From a checkpoint of a small transformer trained on Wikipedia: RMSNorm before each block.
Each number is 128 + 32 x the weight over the matrix's rms, rounded and kept within 0 to 255. Layers, rows and columns count from 0. Numbers have three digits each.

# o: layer 3 attention output (transposed), 640x640, rms 0.0571, rows 23-50,151-177,279-305,407-433,535-561, columns 160-239
# v: layer 3 attention value, 128x640, rms 0.0258, rows 24-50, columns 160-239
o23:105139119134130151101133111133137119093082127112137145128151088171152121103194137146147144103146123160157132111119138148159090154147158174146160110066112185136094078161187173063107095141118101141145142119093106092104090176104152152127166062
o151:145139146148102079155074118087142134107116164135110107152180162141152151120056189127158131120111148070108125148153109147133180100103110059120127112119112116094087091194157188184111119102155120114107109123152076097200068068072104151108071091
o279:096103092162170120080130072149169139097205095203152117138171137102102076119124100118136084198158125165096097116110113102171097165148115128179109134170199007153141147167111142113138124155135147143116103138107150117169110186116119079135158073
o407:138102169178104115137142195083067126086159136050079141161111119086128115135126113129095135125114150139111073117147143117087112136167120155073109123148164100151219157102200110109141116106137186138208111134122160104155120125147163174154076068
o535:207131094096162176106154171166158107142097124094107130123083127177154109138176151092092192100119127103068131155174096161086137107167067135114167169087109141182115128096117099131074133179100070103122141110180171190108187149150056162088154096
v24:161154101143131199120092113116122101168173093148173204105066027145086146106124141128090090130193101155138125091104129092114093104128173142128085154091146072109195128093187103124147104113102121128121126104130178103072153138113146099168121096
o24:102151130136154121146182163172134158116127150101185127141119197125125107106084156145076204184154151099160098088135127111137138155124140117113139141116157097149150127096162110104122096114162112095141121094127076156200147109138087086146174122
o152:086143114156102125076170145158150146091127150100135115118130119139107069131218122130127000144181158143089085129153160106077157154112130216134063100138155125100031099146049195145122104117091078166113092077129128107056151096142140196127145126
o280:131048116118123210205064135061117135194159128113118135087116098137155122090120121102128160182107095158078138133124102173091079126107113040112205161049171134153092120098145087116165112137194161126164160169096159074154103167174099098165153154
o408:144151142146110136114134111099135135125091152120119196154117114183074107139110151103186172134158082097136114162048156095123159134141135136149174174127170077215193142138091184104096160144167173164120128101073104188130153157113129145159119119
o536:153151089117123054137141086161103126144130111146143128153093150161125137078167126064170100098095147086134187143109093166098126102144118085136104095169146125143138091114183148143084132099154069151159113122122101149147105125108089113120108144
v25:192137100069136125151169129166219163095080154144117110155140136102090118141127119108175148134119104149147154157144107165156150127161128150128133085151118168148140098122100178110143116105138127120130178128094180135137210128113105154140100073
o25:162091130096137120091143094084128158100136144101141072161116098189149126170144137107081095124133132164107144131151141122103184130078118113124128123169075102158131091169088162146179182118075084122163150141120133150118158124151095049081167145
o153:110143134138129106111137190128179110121133138118111159108127155135144169140080098095183133140150131148202124121141102153108115099163088122127165136178143181119099141115126124100138116076154127153114089122133098111154112139106122170186097111
o281:144178159133111162135076104102112135094126177157105120113160109104135115169157181114096169129097179103084098132057115145178158173163098132147154111150173087154168088120115112069198108140090104187117136075059116115192135060113117123184188164
o409:115164115164133141140113115153077137116123108091170117091085122126160098086132115165101143162088118170054089148120134117085166124173167136121131142135182118129100077165109108159153137167063145176081069149143092130174201131117162135104131199
o537:100130091125115122124154182135177108154144105179145175092103151065136137074146123103149121082153102073099146117158141149150170110081136134123084085105131130070123087103104157183173193137141116117147165144118173103121049140152140084128107110
v26:079165097195165146137192073117114078117094141168175105117105122089077123119147189207125069107141166086172224167182097149130140107130142116187104099114113137135044071125089095137146120137198083168154116132138155158130117140077099147152129140
o26:121138137118153124159156114136157057090138127130108134161156172127125145119151138096053138145113141118118119143140176122079167169129121094213150180118075135129149059119129148143118142117056128154127148109159114122113134134125102117117152162
o154:152016136085149120187073158159115168159084094119134180152163161178061114075097128139179201103127123130177117102128158145164117093140082135115124126139179134171168210171107152145127074130114128091124145104108135101084115143148141127122126119
o282:056176126122117055094148061091172059154116135162109110115038147092163118133123122158146071104112107103109132162115174127164152201093163109185113139165090120126149161129203123077114133113107105082139056149151076136153203151173097114144126139
o410:095133081175144179078187119188128132153099109139096052194154172118121144135118115133172172103161131081061108080115064080164105182100165165192238150143134151094121123106152173097167136119182170126050141072115144167140140151131107101135122082
o538:162110155123097172158099139092093134107125133104163176106164099073112139149172139066137123148098152179156142113158118183101124128114121133067135126154091099115045152139109115103133141142126141098129172140149212148171160088088110101158171156
v27:159145145115094109122082126094093201116114129163118080137124131169139097072111160077130110180138092120126160186078140161129134108150124137115134122135104155131116131166029144204172166149096070102105144105141168142124168140116123140103125163
o27:163141108127106140132097157117081131121116132136131104154166102112158127159156092081154145097095154134058061154154141168089099108116178123089165118150166128118070086087166112117136171121103100161123127095080166124139145121103122112141150087
o155:079062145144208109103152084094126108128133112101141147093133129082028120167150117150173120126111133063156159119166165171137137113185128080087128145085106106063114137103134116135102105112110177130150162074102122069185136092124113090136121125
o283:112121143190130151181149125095118159187107139144087066139151167154184160118154181116103109121141089120152147155180115117138110126142161187124056109102114168090155180148092163108122151105145125094178114132131089180148132137173220116123096161
o411:143136065141085059118113125078086137122178076095144089180162168110148078115186132117127144168096106079122107188107075129168165156077065114120170104121116103178195154076137103166123144146153094163172126151143142135148109148163098120116119114
o539:145120163142091087112124155195198136087166140193117168116084155080116114088127121170147142147158118119148135142158121086126143142097187130079099096135100165105130116134160138091143173136164110127135104177120105147136163089117095119155140140
v28:137107136120145139122196163127175126161157095081129175093184130056116157124131075103129111137084116117135081118137127047133167167123173142019083116105108115079105143221108090121108109121167130117120108127139070179132130144130088145141132136
o28:110131112139143152094119129105162172103120107074144117168163161149122153104064169099112101163113096070136196118164133113136170112181123109140156118115098161129141182088150125085159118171099050050133067119150105153119097134154150128090143142
o156:177100131127108109120113125118138092091068141147114085084092086156165099097115131162182118160187163092084097135086112111185129125078109092172172089101134134094113142177161158123090158095093157077078101121087136146137130112092115102102161146
o284:135118130152052149176122168171084143130108120136143120123157112193121134120160146130100121112143148123072099166163097172133118081132140147055086115142067142152154123102156169139122135161151159147135248143200117123090160121104137105000150123
o412:092133144109191068140110143240121117187157105158087131160119142048108086115188196113153133140167089139139167125131132123166129161137149156082126124107114159087136116163079060162078161148140181156125181115179153113161119155163170088134167101
o540:144149159073115126150094134079130093126131111127132151124096118087129178161148087123027142102129097182124202137157140158120149126139122098189187130118160045187177145068140106149131133097116161149139127171100069110136130102144119165197125162
v29:093099127099114117135171131071083102091158224145152168082145186127074117139116184171157113117115103198124116150150124153128123125125117138139090122116124129127095108161133137125119076131153102146183147107125141191108104115093100089099187147
o29:079091140085100143138163169134146143193153129160149129173102136107067095115141118158178148099106177147115081112159134131143133159117182116131088150149116135072129114135182109147150170156138163148171143149112132127104115123148174132119152130
o157:188139132162101083139086088135068148082137091187142123038086106081138132116129118182151119131125129127192156092073060125073116060126070103164157052187136078135124084108114130146095104185093114137118123120146090104193166090062148159147115121
o285:140175096173187149130139127095174122123114148121123188106149088183150150137166047104161145192121141115082103129163153098126073064139162073133110141112134144097131122124152157157130134064129180141129131156096209171153135089159114033110126099
o413:121153113173110116112113162070180120074095158096164090100096088080166136144132093139113104178134044114097109168179174105125100192130162183114121141103119145127146128098155165123100182074141083116074150054115132139078042117150133093116099156
o541:115143105124133136080123166187106136100135108123114094158171115170094152140122152100169122102101136115159164116104128149171132096152146090153137103061177161117113156132136099056147153101126134117140128156117155129126122143110106138142108145
v30:151126157122115127149109166156164098107090100121112134114150141178081093104145084133116141135170122171167141108142132118164141133132173183142123156130146119118141127137136114155119139134129138151157215070145196180170117145154063133167086110
o30:164147118111236159138163120151100085121094050119171157138178129151179149127089122099082164130134127129137128104126155138111127162095112161126165190181118152140124143116115129178068145109084128118186101086181134166101100151136100047174174190
o158:150121158138103145176111133127107125077142126135096121113178111045091113136162095120235110106158094101129104195141161122172140070151155098115095120162114124130237142051143121167130159114140126111146113109100109114137081105088092115138097083
o286:100148126160078108000128120079140098155193107097094060106092186162021111102099134122154159070126128163154108102138099126074113105115125105123137119151162089112177110176069164117126142105091107083138126096127155157146060169143086151147129057
o414:128132133126086093114148107084174117128184134134136193132148117161195127144193169187130141127157086131146145139130165113102062123096066095123167091136121145162133121134076120091108074125129156166098155172170158107167067153124105126144091172
o542:123132135161173144163121160181109196130130149154152067066119043141159136097047142077071101119131102133119159100105127136075213197136180159150100129131160148093092145103198128103121128109114131065121116144125094140071128125157172141077056084
v31:121081119122099117136182079136110099172136077178080143120125100088098166099117074168125204166148153154129204093090078132162097072132207139110155079125145131178090109079115169093118093173097182118129206087155158090097077132152159147145145091
o31:174089107147174113142141111113100108130116088061135138141168128152130136106105132063164149167113167124148160149144103112125143113136095147129146120132132143140158067129146119166148124112092132100118126106137110085122203114156129130115180099
o159:148093118155127111090142151077081103110127158130092109137116156168145122150157167144142117089106122128084105163103135163136159170120149057117164149157133123128066135134113063136156137150089148114140138145082178112205107160132067140082042140
o287:117165105067147128144104141206159100109146145172117149140102154138161166138124144171165141166148113114128044105114106138110123135085136143159137149138158189132144086115169127113159128142188115054118081143126148148146087154092160144185122122
o415:109084134094074138166139079136140147167099084146125138111107141147061162083114089118113114127125147128078141111160107092158087076147178190137103184082109152111194139121143112159127178132163111126104160083134181138167102182142156108151234180
o543:112150106124108126140108153147153113074153096149159175180185114164121112133096099157169148121151116084132092057152147078094048130102067171148074110136112142174149156152082146146103104098141097080125182147162067127080121151121148129076124126
v32:119077181088151074151131108168125098145073139074176094170077142162112099154166116125143083087068139229156118122119134090116153200154121128231138103116125116144080111145159157203138147177121178162136154083119127107112130086112130138175107139
o32:148143120123135134145095129128108138160079129063183108145180129141065144128084181113164105117102164156143121153137125098115174122171092119129103163163129123171132132094094114165129132103141130092111121139122151156117122139120149121118179117
o160:135111099124139139113142161096138177146157114101141147169096071099138138134162104127118162114121094112126161182105074122121171116131145138057144129150145110123171063117112176137111137125142178139152147115182129099127118155160116190137152103
o288:093141157149149090179106074166129178115058152215128135075107141181119123129102080090093072206133146219171069079118125121201097173134106193146113114117098151103130109071112152135112096142099111101124064155183147094090143085140156111120159126
o416:190147085132127154153162115166098117120156106115064153147097115208099113134138128131106109125097095063101141096062183131203095134112118135168117071156109156140098139104169155155131179123136099146115068086128124124144105167120090085183120163
o544:091116131102038151081135109104087118173165154109146113125204102167160105111089138155145151142163164142127128084166091116098083105102151107160121121128040160127115165132121163097061168151210120104146124118050066194129130084138152051103111133
v33:152113108124170104125127123192209154166141078154148111169035110075158145113096094129090097070164136115110172118073107144150070155139113123164134128147128128108121078156141184119111108189110108167127128150139103089113157066177119144144096094
o33:095091097152172146107125121154141098120193134110090139109116182170218196125130141127125135143138152122148170104189109156128161079130102106158088137134081085167133142182158172106114166130183172146124160113117139165134107032160112125110160142
o161:132117127082157115127161146184104118116077103082121079124078155101127132107104071114092139164150123080082124112147124160122131125181172070104124140128110158097134133174138117101168079148102157114158163155104110111129133150168100105163151133
o289:144113134094169071138143116128156126094090182147109122154098122194093110119137118141132131055150104079174159122050237088142190131154187188196073156126113103094120084044126141161107150119083107124156058101180147050165140121094115081157162203
o417:097162114133140076104079165141101136137113091095134133128112133124111091129159203091090091093100146156169097119107121057207126088037131144102099173106183167115099146104092129160073138106142103094098063153087131095141120107163175165093147218
o545:109129149123122139126138099127111150139244141155144146097183114122197106137143091168078159123101120119072175144220140156103136116151089145076126063057130085120115123110172111152140066128141172133071154122131098167032133109119149119073055094
v34:128088128104114170154140080072141112168121141089172095140150144121179105119121166135121185108074116128084150041134128157097105147121168132152136092123206129165179071201110169194071175059137117163153115145088184052073141151155149093160100179
o34:062143105131111156147094150115116098089143109109144096137177079106094162146112112140151124076129101096160113120125116130153123111117087147129107128133088100120115158127191098154168169134144166140159057098146124128148105129144139081121104166
o162:180100198081101064104113100162116129086114075152098148125150194071112157068114148114096135154156170116197120101136135151174097161105077123168085142145148137101080123156102170142113132111146037117125164137166132151179130085071126140136097168
o290:115179119140189101152152132157108151183127141118078092132077148186199145149086078100128114106100132128135116059116092147117154127099098144138166105119065140161201170119164120134163086113062149176099110219165166080128089122141152159103135132
o418:140164100152131139179110112073136103182151099122144089098121134176151051124136152171109130144129149187079139142081139161093143187114122153136156177125104196179128120149051149127097136155146084129146154088172140172051137136167134160148187130
o546:088111092126109135071125075062118118117105183121158137120155110139082132188146146112171123099121163157120166162137114069125162157144129100158153153137102090090160085165138061124120163104130144141103164156145130165134105159220133119125141105
v35:069132154128130148090121104140129157153158214103125101114166150129117151003155095122100165106135074130119125119111152176150132097183119140160143122173074125134150139087150082171118237160131174167165137165211136141122163125166123095140163109
o35:110143127083155128093151101110149148139125162108119185151170167128136163157144164116126127115145095194187101109132152086128094062145137126145113191091136130119149131083115124139144115143131101092111136127128171102074135139129165130100119096
o163:154133155142062145110107233181153076123165114131198125112132093123126071115128095121188079138184076104115107168133150138139151113134129166112095068173103099091093115202134097149139151140068151208124077100114111127138130096114092144163058130
o291:150164091100177086156135096167117162135126146126113145159171124157215200093087162119130171076134123126142148074112144090112115068087111096176133101187158098160110127088179113123162156095153116085119155126157126164149084113117235079126131116
o419:064116143118134043171193086157147125136141148114152118137119149135071133112145106137180103113153193097063112177159078111180181085102124109105149115123185095114155185185154163149204174158140126121134102106119144109170158203126129162146121106
o547:140131072138098073060103115094133161136158074137114164105085153123105137177104089085118134121145122162165130069077154139132061150096078119084110175099167080158112194101105149120067093151182167095121104109097131134120079082182137128075198096
v36:068112136150102154127121135166130117116126124171064106126116114116092172115184104117091190111116117139172108071146143120103165146163094140115160116111114087117128083143091148132101110131134065144161128115162124139140112189134157122090165180
o36:075185163116084119141118121176110136166139139087097126165085104117103086150135165121126148092108120138076119131093089139138102103176129067163169108133063103066155121135140139074112189077083145118120162155138129125109127165044163165151103132
o164:131066161118085165057153147100103194151226110147118158130146140119122197118114107102140040118158117137085135132162139181084164082076082158115138180176098121104132082172069123140143135159150144126141039109147179127201082112146115104166085160
o292:098089094165166155077101243148157086125094120138133140165094139117167182090125141048167195102089130155113125090039120152134146069066130128133088119080063107193137091199164168089129203115162102136144175158123148144112137118093139165067146088
o420:167093116122143147153139087123130100154109176080111118114149125073143124153105124117126163178170122090083128187080173177141129160179117094175122162150114143152070121182147147193109098079120120111069139132091127142133190085118153080161103121
o548:149122193097157095118150121130138121135113101164182148123091143167147112092107104160172138106146122091114179108143146121134125107150141132112057119092158161136163180092180151127116165180128055157124157133158069158101156163160118126183169147
v37:195130154146105138114082134052115170124172130177092144158153088102156166085135143125154074132144148110171106108137146057118140150065061108103144122120154142158112114165135118144104124153121141125126165100078122144165089117099088212141135114
o37:129080109126133079146135104167162146149132141075156126063135122168095087124105123114133143139096167147135118151155103159155072165091141172093092151163171161076114099115119161186140148135113166130108046101068127131116148080158135132147078137
o165:092167051152141108122094141141157114098118112104131137083131099114198157147095112127101079130171132079153150140150047114113093160091104151128066098089088109193102156111144115102126080102176124086150166158122104099124180132121154073066167132
o293:161055147155077176085152101084149159069180124152141180113110146106095144076071169129148192116156098162119123128123117125062172086132157133127116144085152134163102114167121094058089127133099089147131145118110123172158108164096133181101111166
o421:115077113087134191167101150087118177086151097100106121188131078106088129153164147164200139158091137173132155074078101115145115146105094160087088064134172112160033100082089198140189154177126186183124148074176061113142148123150095228125169169
o549:071110154134149149099119127097151095142169113135102134150092142078143095124116165091136108072116148119101184155102126093075161139111108151183164157145112073088190152205113114143117157097162067089131084189160171139152106095118149088156117108
v38:109167073100176159123088130169179098084133139147056154135106082149118181129118176136125115141129053119109133066155148158186161132151106060117111114154124135173094061123108146156139135117140139146128147133202074104086139126132140111119088100
o38:142098143125146162128115141127102117088158142142082109121123143107096128146168091104180116128094100129117142184152167119117196084068148092163101113140098118153126113154115162165134111134133110101130141115119148094072093108154166111142111135
o166:128089087137094108112136157104087116096144113169138143131108094131140142071096147173137091117119132132124120145121114086120124128175155142138154136177082114140133144170110119118132072097158108148102114108107105159165155179093087155139082055
o294:120089101170151120126132051057151135210105104135106158139156100149134192110126121059110175106129076155156121152067131145140113153090093169106155111133176119136146105104155152137101142136098168082148117114172105139141145082162160088166162198
o422:114165143130130094134074081170113090139082146057089081140143118148132139196124051066118101126149132144227121112103180139123128131137084140143148161131194066164139090126175175138086190147142135176169049110079154183152177155073126112117153107
o550:155154147144100113128125157112157170151138161119108117125142141116123088133096140147130104118121155121111130082190102120110143160148160079067109131075177103102069154080172110120142137127109154037162130135126131142074064116127161193099152166
v39:152174185137146122140074101164093122128092115126107162147175194064144164142148137116134188140151096173108086060118108121117102083144149118139115163153094171147162150180150122097175108155142125102172148103132117126118142085132080106107149134
o39:135149090113118142146111128146137081166120128175110124120133147074153122169170090120122140137142129124117096123090091137128092120059116152155111164149069153115190158128171110189132112086104144127126176120109131078133181122089180101063116089
o167:125092102148132164074160181211174119123156149155127123145073168091125135068051142112102158127161105120197138107117141099162129233101156147159224045113139119188109121176144119100182152157113159096062162146108074108141123137070147125174104138
o295:172089144126132121182152117184032162150189075100087179099154122205097188164190105186228159111147157119146114141136122093097159101106139143143096128166125148124082105117098133106139137125153133203107110141100125105129164090123086156136168112
o423:097140125090170139152097134127180104083074117104139089161117117096089112146111152152125150148083146133096110143063126109109138085197155133140139126131106045085147170094082111098150106096136087132127113101164139092109139104124171102158085114
o551:116130134108085080151090120126101125147105136154102158057107120137096127131113140126126139106100136115118142151217159202131098123119088119091073127128121173117129133108127143168105137131144142162071129150128132139153130103099145182114126104
v40:178149146156114169117177105144123167165138090163155138154139155102134134053145126134145078152109107124106099075141129136150152130150069120124125154085066163165116119092109110153130082079142101124054078134110158115163172105092123240127121179
o40:120108126150108110128104126094132102114162132112111141118178140120081135099173103103131094107090100138071110136100136171122120097119132110133072168106127146166154166164121131133139122150131149121125102173143108115083138101099126088136145153
o168:127159126095149140106097131133117115146119060111129155149100142205078152106133144156058112102152175119178111063125122137074109157192121162132173110115109113059149156119174153162073145102141095132147068123098161186100137158076116115137152141
o296:116068118147129108103110134214131181168177186139163094174105144108099102149181170112130104087099178182107153195138123150155177115136148094176142121100168134083168184141085135113133132115147153168133155137110140125140136142175177153119102066
o424:128135136086087135114134082102135129102141171133141147105143172130152138236138123143122142120090127126066083181143120106097161102119114129087055130084061148114092104175135106163148096133126116167140146119151133081151165122157111128136133169
o552:082157116153091139095136154088132107123160175139093037120157123092145140101158132092131141186147069102110128145166084057164074159089157137149137184195155116194111104105078142132143118126084185092125171122181117120107159118149135150062105078
v41:144057110116101167129117154139098148075144155083153164118119079116085036132072135092175122156098143107110149125102102178198116092117165156133078112132077087108156071163130146147065148132094161087101150102104139136137140142074128131105143156
o41:195153159073187129113116139146109143159138174091090132136123095181152107144122140159191114114120177101151098071109094122176164111110197136131142076158115163093126113095119148149109135175135124091140102080098148077158176119121103174110116131
o169:226113127106095132127113138139063187097095131179168125111108105124106146148158106093113135104152139166099092171097126138092122103195111129140110130192115128125104146158125142129129156117104129075099131172093168082142097060129149168120079141
o297:128183134145111197117162147162108097147162134075126154130151150148044098141155124155061092143161090111123147128166084138108152208127124115104165177029193112134098080156164117113134102142096158109148089144149167173154129142098128099076140133
o425:087114114082179133097157137077151103144101148111185116145146055119127145164092108149137103141137102107141176184169184092130165132129092110119070143048184080103115109158177159109074151123129134116129100113174069095112172145168022066092126118
o553:096089132108134067117130114117184098147107128124072118124018164178181101107111072219155129085105076164198134163127099132142134071075076122120150127121142055085133147121139128096109172157189111142143162181102153159170115138138160096107160101
v42:076198115181056157104073139150081153113162126116157157152116161102115195136135115100109112157152122092154122219100151123116157142104134144169140130129117156148116152144172116144127138127141147145115116061112123173093116152091122156154189115
o42:090136137137098093153112121114104083114127117083129129119101066158136122104098154164106140127158093113083098139090135118144154185178113159108115082150135127093103134093146116116158138143099142085124106101131098155051092136128164099141072159
o170:130105110112132034156088135119159125158138130166141119144116152112156118137085145087140112118181048113183224145172138131162163166173166153142113148085100195131035119146170084154133130085133142189118214151182142100131159119154079045115130166
o298:121095087185097163130093121157143155141138161125086162170089184179186162168160095161131110111150167109147092125073099213148118105088146131131084137107085193098149167114127164114109173146170124147140108137138087118156151134152195212161228125
o426:113113128108055177048177131096169209102062111113177118162125146083085106136125174117149166154145140162150167113150112125130087153109067168102069160089175075080130143144110115160123130136120111142109163090133135203196090124197121130093128138
o554:176094165113119103137108164165121145120087111148138162071155127155153178107167143180053150147148129104147093130145155119120132120155186129184123123157083086082143130127155177104161148148118117078130120112172140130118145146091134151201130096
v43:121151106107141172093140200098119107133137064067129169212130112163161176132073132139117134103067136102122168109096133165090099097168111098128158137125115059144162121124062093141196084174141128157140186121121075150160145134126162159098162157
o43:159123102168070122114078187139156076084078163197155140131115166088176128143161130133145138140106091111125091126111162167072176210149116143100155142107103139073146113090154132116181142107148112183131143107148182126115070109123107126124168119
o171:140135135163108128159100149182106108134118155130094131120111039093177114142155136101065150117142143137131131132089121070145121071123084075184174100138102181098193150149125173127102061172140157120142132200155169175122131153090125106104126107
o299:115127142136070146107127153099168139114122159097135124192155161131085140089080157144174078140090140129116109119121126108099157136155169161168140173084129162160133191202110106137131163188139123100128143086142147122150114144187087101108128168
o427:173228121078155125135098074154189152109125177152139087123186164182146105202093142143118133134155104191143171115114131098109155155168180138069146119126157117131090077177177136127085133050084148153063136123139083103066128182111117165153091125
o555:087119121159137116119168097112145129112122085135173137173173119156139126104119184063135152073139127107078096095088135146146092132105141188121113101100108109106075086107159154101076066095120145169149129046103133120132120097128176112107150167
v44:143139159131151081120119111102096129115204151155126159130106063095071118121124175195064125145108082117084095160131156105128148137101148170192116137083169147095154129148133144098153128180099136128172148175128134131144118109113187065121178128
o44:110136171141140117145121106151101145126127104159114158129118079085100107143137092107195139139093109137083143099151150098132169189104120075152088147119103157137084181101085113082055120154128157139172144169156170121107108082137122128133157128
o172:103062088069022130161076098080163055139120178147136080126057205203139152093087146138139199104103104142141076183139115144152109084073077097133179111201118140130106096124195159121082133134142167083079103037132128158152109197174149129125143132
o300:211135118126159103077150150153155074136118158087141142169098119141180123142117155114113098139121070109184134154167163088125130178127120165115160137065140174134166136125129095123133124132146154105117178138115092134194092132107057137119116147
o428:099125149125136137130155162095081163170099106152123092067192144084038129117205145128168180133098164148140152143117131084165164073071171126173155096102126127101097123113110119137160105152121104110133164172143164203031083137089095123119101133
o556:087128122150160148141092123162119177102134120099148088117158137107090125118135125123134096091123121128094143117128150151080153048134156113124094154131132145147095131123120145116157073084126141195161089184171135070079144159139159146165141071
v45:129179142096054166145098095163182057150103108146057138093135112092136073068111137138195068169058126164151126108122107097138155100098152115070168145149140131077148060169151143155104122152164077152096135119158135115155119141097142121128127152
o45:129118100153151133162103129082130075130071086072096135159091128126106126103116127173208070100088136154140123100135097107153091090100150126137119158105149115115125095210083103141164135139101071160194126159143133116157139083116119142136118205
o173:128140090140140093113128147143127137125159129104126106091113115148155154070148102056130205178097142118147047178131171202107146187119109171174166057193160153208164150083131194099134116142095118159093148120105133112084142227151116094061154097
o301:113101115055166138132115107155082042147119100073135085142148191110134115112156127165070114102071139145069149127037078104122087126150120148118187118143103109057133115041080095108138080089161151110088063102154178152108085084112121099111118184
o429:159153094061118176100119122174170142094114095138124134117155059152131107165170215088145113148146122104107130090113112075153083098157161112162093154166158130070081149131109146144080153163131188152146040152147104188151149144140122133158147058
o557:109091150155129129081150138139133167121171117124093122160117137080080144141131133176153159109175043095119094071149123094165083204112149164118124170067129097139108093126125144071164184188143095136146169169092107142136143111110097209185122162
v46:138082176155174173120137139135125101143125153118044189141143134150151145133144138206207166110157100169133133064135101048110120080141127101177109134123120144082099131104139156107178078115099090159118099123210130077063133129067044141157125151
o46:119124155193111124158175117106084123047152065170136152132114129157146063028181159216145093155107146170132100110075047204149114115127112150094099153078106091143126113155146123116121161165118094120112152103116107107172064149061152136099147144
o174:119108130076110128181097157163152138133153093150166094098161128157156149108159133103113121132163122099061111179089085152134130156093139074135117100142076150079144136064156076097110124147136153174146076146149146086094119082152136085103186086
o302:135158134120164111079149082087044103143133118032065216145120123102120098171048028140129171105148100106111113100154167134057143094067132171117184097167132153176140116165109125153106155054073100119159124108100129156151074142102100105159114156
o430:117118127100172122132124162142154111147137129109096137089096124091104096086122113106101109114132195140199118101102158039059071145154084176205190073109213094158098150138058146118155145124140077094068182117127115094076096106162080152126095136
o558:137146129161147123125132110107106141166124180137137120121115098106171116123160127172115126106137094127126190132104197139183160110102105151142140182163155177127161124156140158079136141096128165135151138107110090137102138099110143141127091145
v47:172117117138049140189114141138115102124141167176169108147169139107149126107126123140131130125112131154106095194109137176157212083067160076108090168135115136129173104134149133131128097130104188071137135139057085146125169103058116129194065111
o47:165090123133127172119151104096087132149142119119110094136163137125171164090113122091130148098189136142084151127116165117121099119079087061115068128111114137134117156165165111193105093136132090133151124089129137070069106141159112133172097122
o175:119133111067153136118122096141143084162096112099136171129045103163148122139162126163135121144184094136133029116171080135198132164138116133182106109106117079108151164150148161128127145153151080093105092115150129119104145121157121097100160181
o303:076210133156100163147109183125163147114124131134132110128165084135099140109157137174096130155060129119108146133161138177141114135178094137131100100117090147206114162171077131129133069047106147151059138102137093169078104128146129133096085127
o431:153162075083127068165126187072094132109145127139135096081119165114174143097063186157127100159119135139083143140178189085114102134160172150074127187095148135149119115176148122083103128134104131152096123162123089129122111112089103121162142123
o559:158114168116168089112113091119118140119155120132095141077169103097080141147122067147103107153141155104097156142142073160173047138178103194130140130151099115125092119113127100166198156092104135190137172157098178123173156140159120131085166149
v48:123105110115131146147122137146083183137159087103114162117152133144165113125108137144122135094157121140091132181175162146102146165113161144124100070048070131106109073164146158121108116097134150111131121125123099112150081148087137160102147166
o48:118119113109127118093121102129122111129102095105127184137171178129156148083088211182181126131136140146106119179099119168083156130093097081104147129117085149114129183108108155157125137167126155112144128172144183140150119134152143155115136113
o176:131090116098099137105113152101097133139103133103075058128061158176105106143117115132148194137121151183153150124142129176122106135119118130125142123116126158106112140078167160131120123149124088129110199126091125166082119102097147114122095160
o304:128116199167126118139103164072187119153114142117136096167162137104165158095134164118127063106148131148109154118122144093202120141083136082111141123088137104115106084106073102079054130145142133113148117129123175083132121116115097139136140186
o432:128136114144140067142183144122201113163117135175136151074177135114202113140034127104104128104109136098120117149139148089166154092124115133156150150084135069134116123160134105125119112119131160114152082162173124053163134133093102090120103110
o560:118105088172142076093118120108054118146155131130163168136106194137116087100102157070136107167175072174176094093132103117118170157160108136107133124115141085168107119153123119126177120129089083132107087096159144122137139117154153145094116117
v49:034127126141163101109086148171115173124110090165126098147129113137111125105074136088125094151074175116119147118086146105170142114156086148111101162090080135105112145096132108098132117148157087077089108113056116100139096139094098072121090095
o49:146119159144140124078176162151146130116108073084118120111128120136114122087143123158140124068133141128101104170096109117124130096128142151125090103136136130114090154112090069124113146136150125126125141136179099150156127122178100112127137152
o177:176162130119185141197170145177168133104127207126119082140093153090168144131134139122112128160140168152197104126140150140080082101140164132156115154151117113165147175131083211143068126159146125142155101138101138180127115204150104119158138094
o305:082128122147126113157131136094163162135118109130152143097138133136104104125129174108119145138103106164168071081090096099133111165111096124144156082089090133139114200217159092133136122095169123115128181158182066138061080144093151136093142093
o433:079127114144089096131207085029127102120069141107089124100057098169116157110132141093189082111118100082145121087112138069043133115079105172142085126127083131068154078131138099197165169128129121142149121138120123120103149080247122156185161078
o561:180067124084088129111182166132190093161154115121148120173130101139116109132144117107161090182127131211136182157100132130176143125162137120113184097125138124131136167124164211139091139116071114113130098128126126128077137143129087127127118103
v50:126139124089142125176080108144088157127124121112143143124159080090163114161125179152162195150061042143122139165085117124105135117126151136114157124163086164110127138065193092123124195107094198090119135140165068147195150061128170114147161174
o50:161134183118064110124121095050144148132078143157126161132158088103124128148186125154179088162113079092101097120119124131087166114109180099066160103133082068117059104136153127167141153190134125161140168145106115197104126102124125110125149139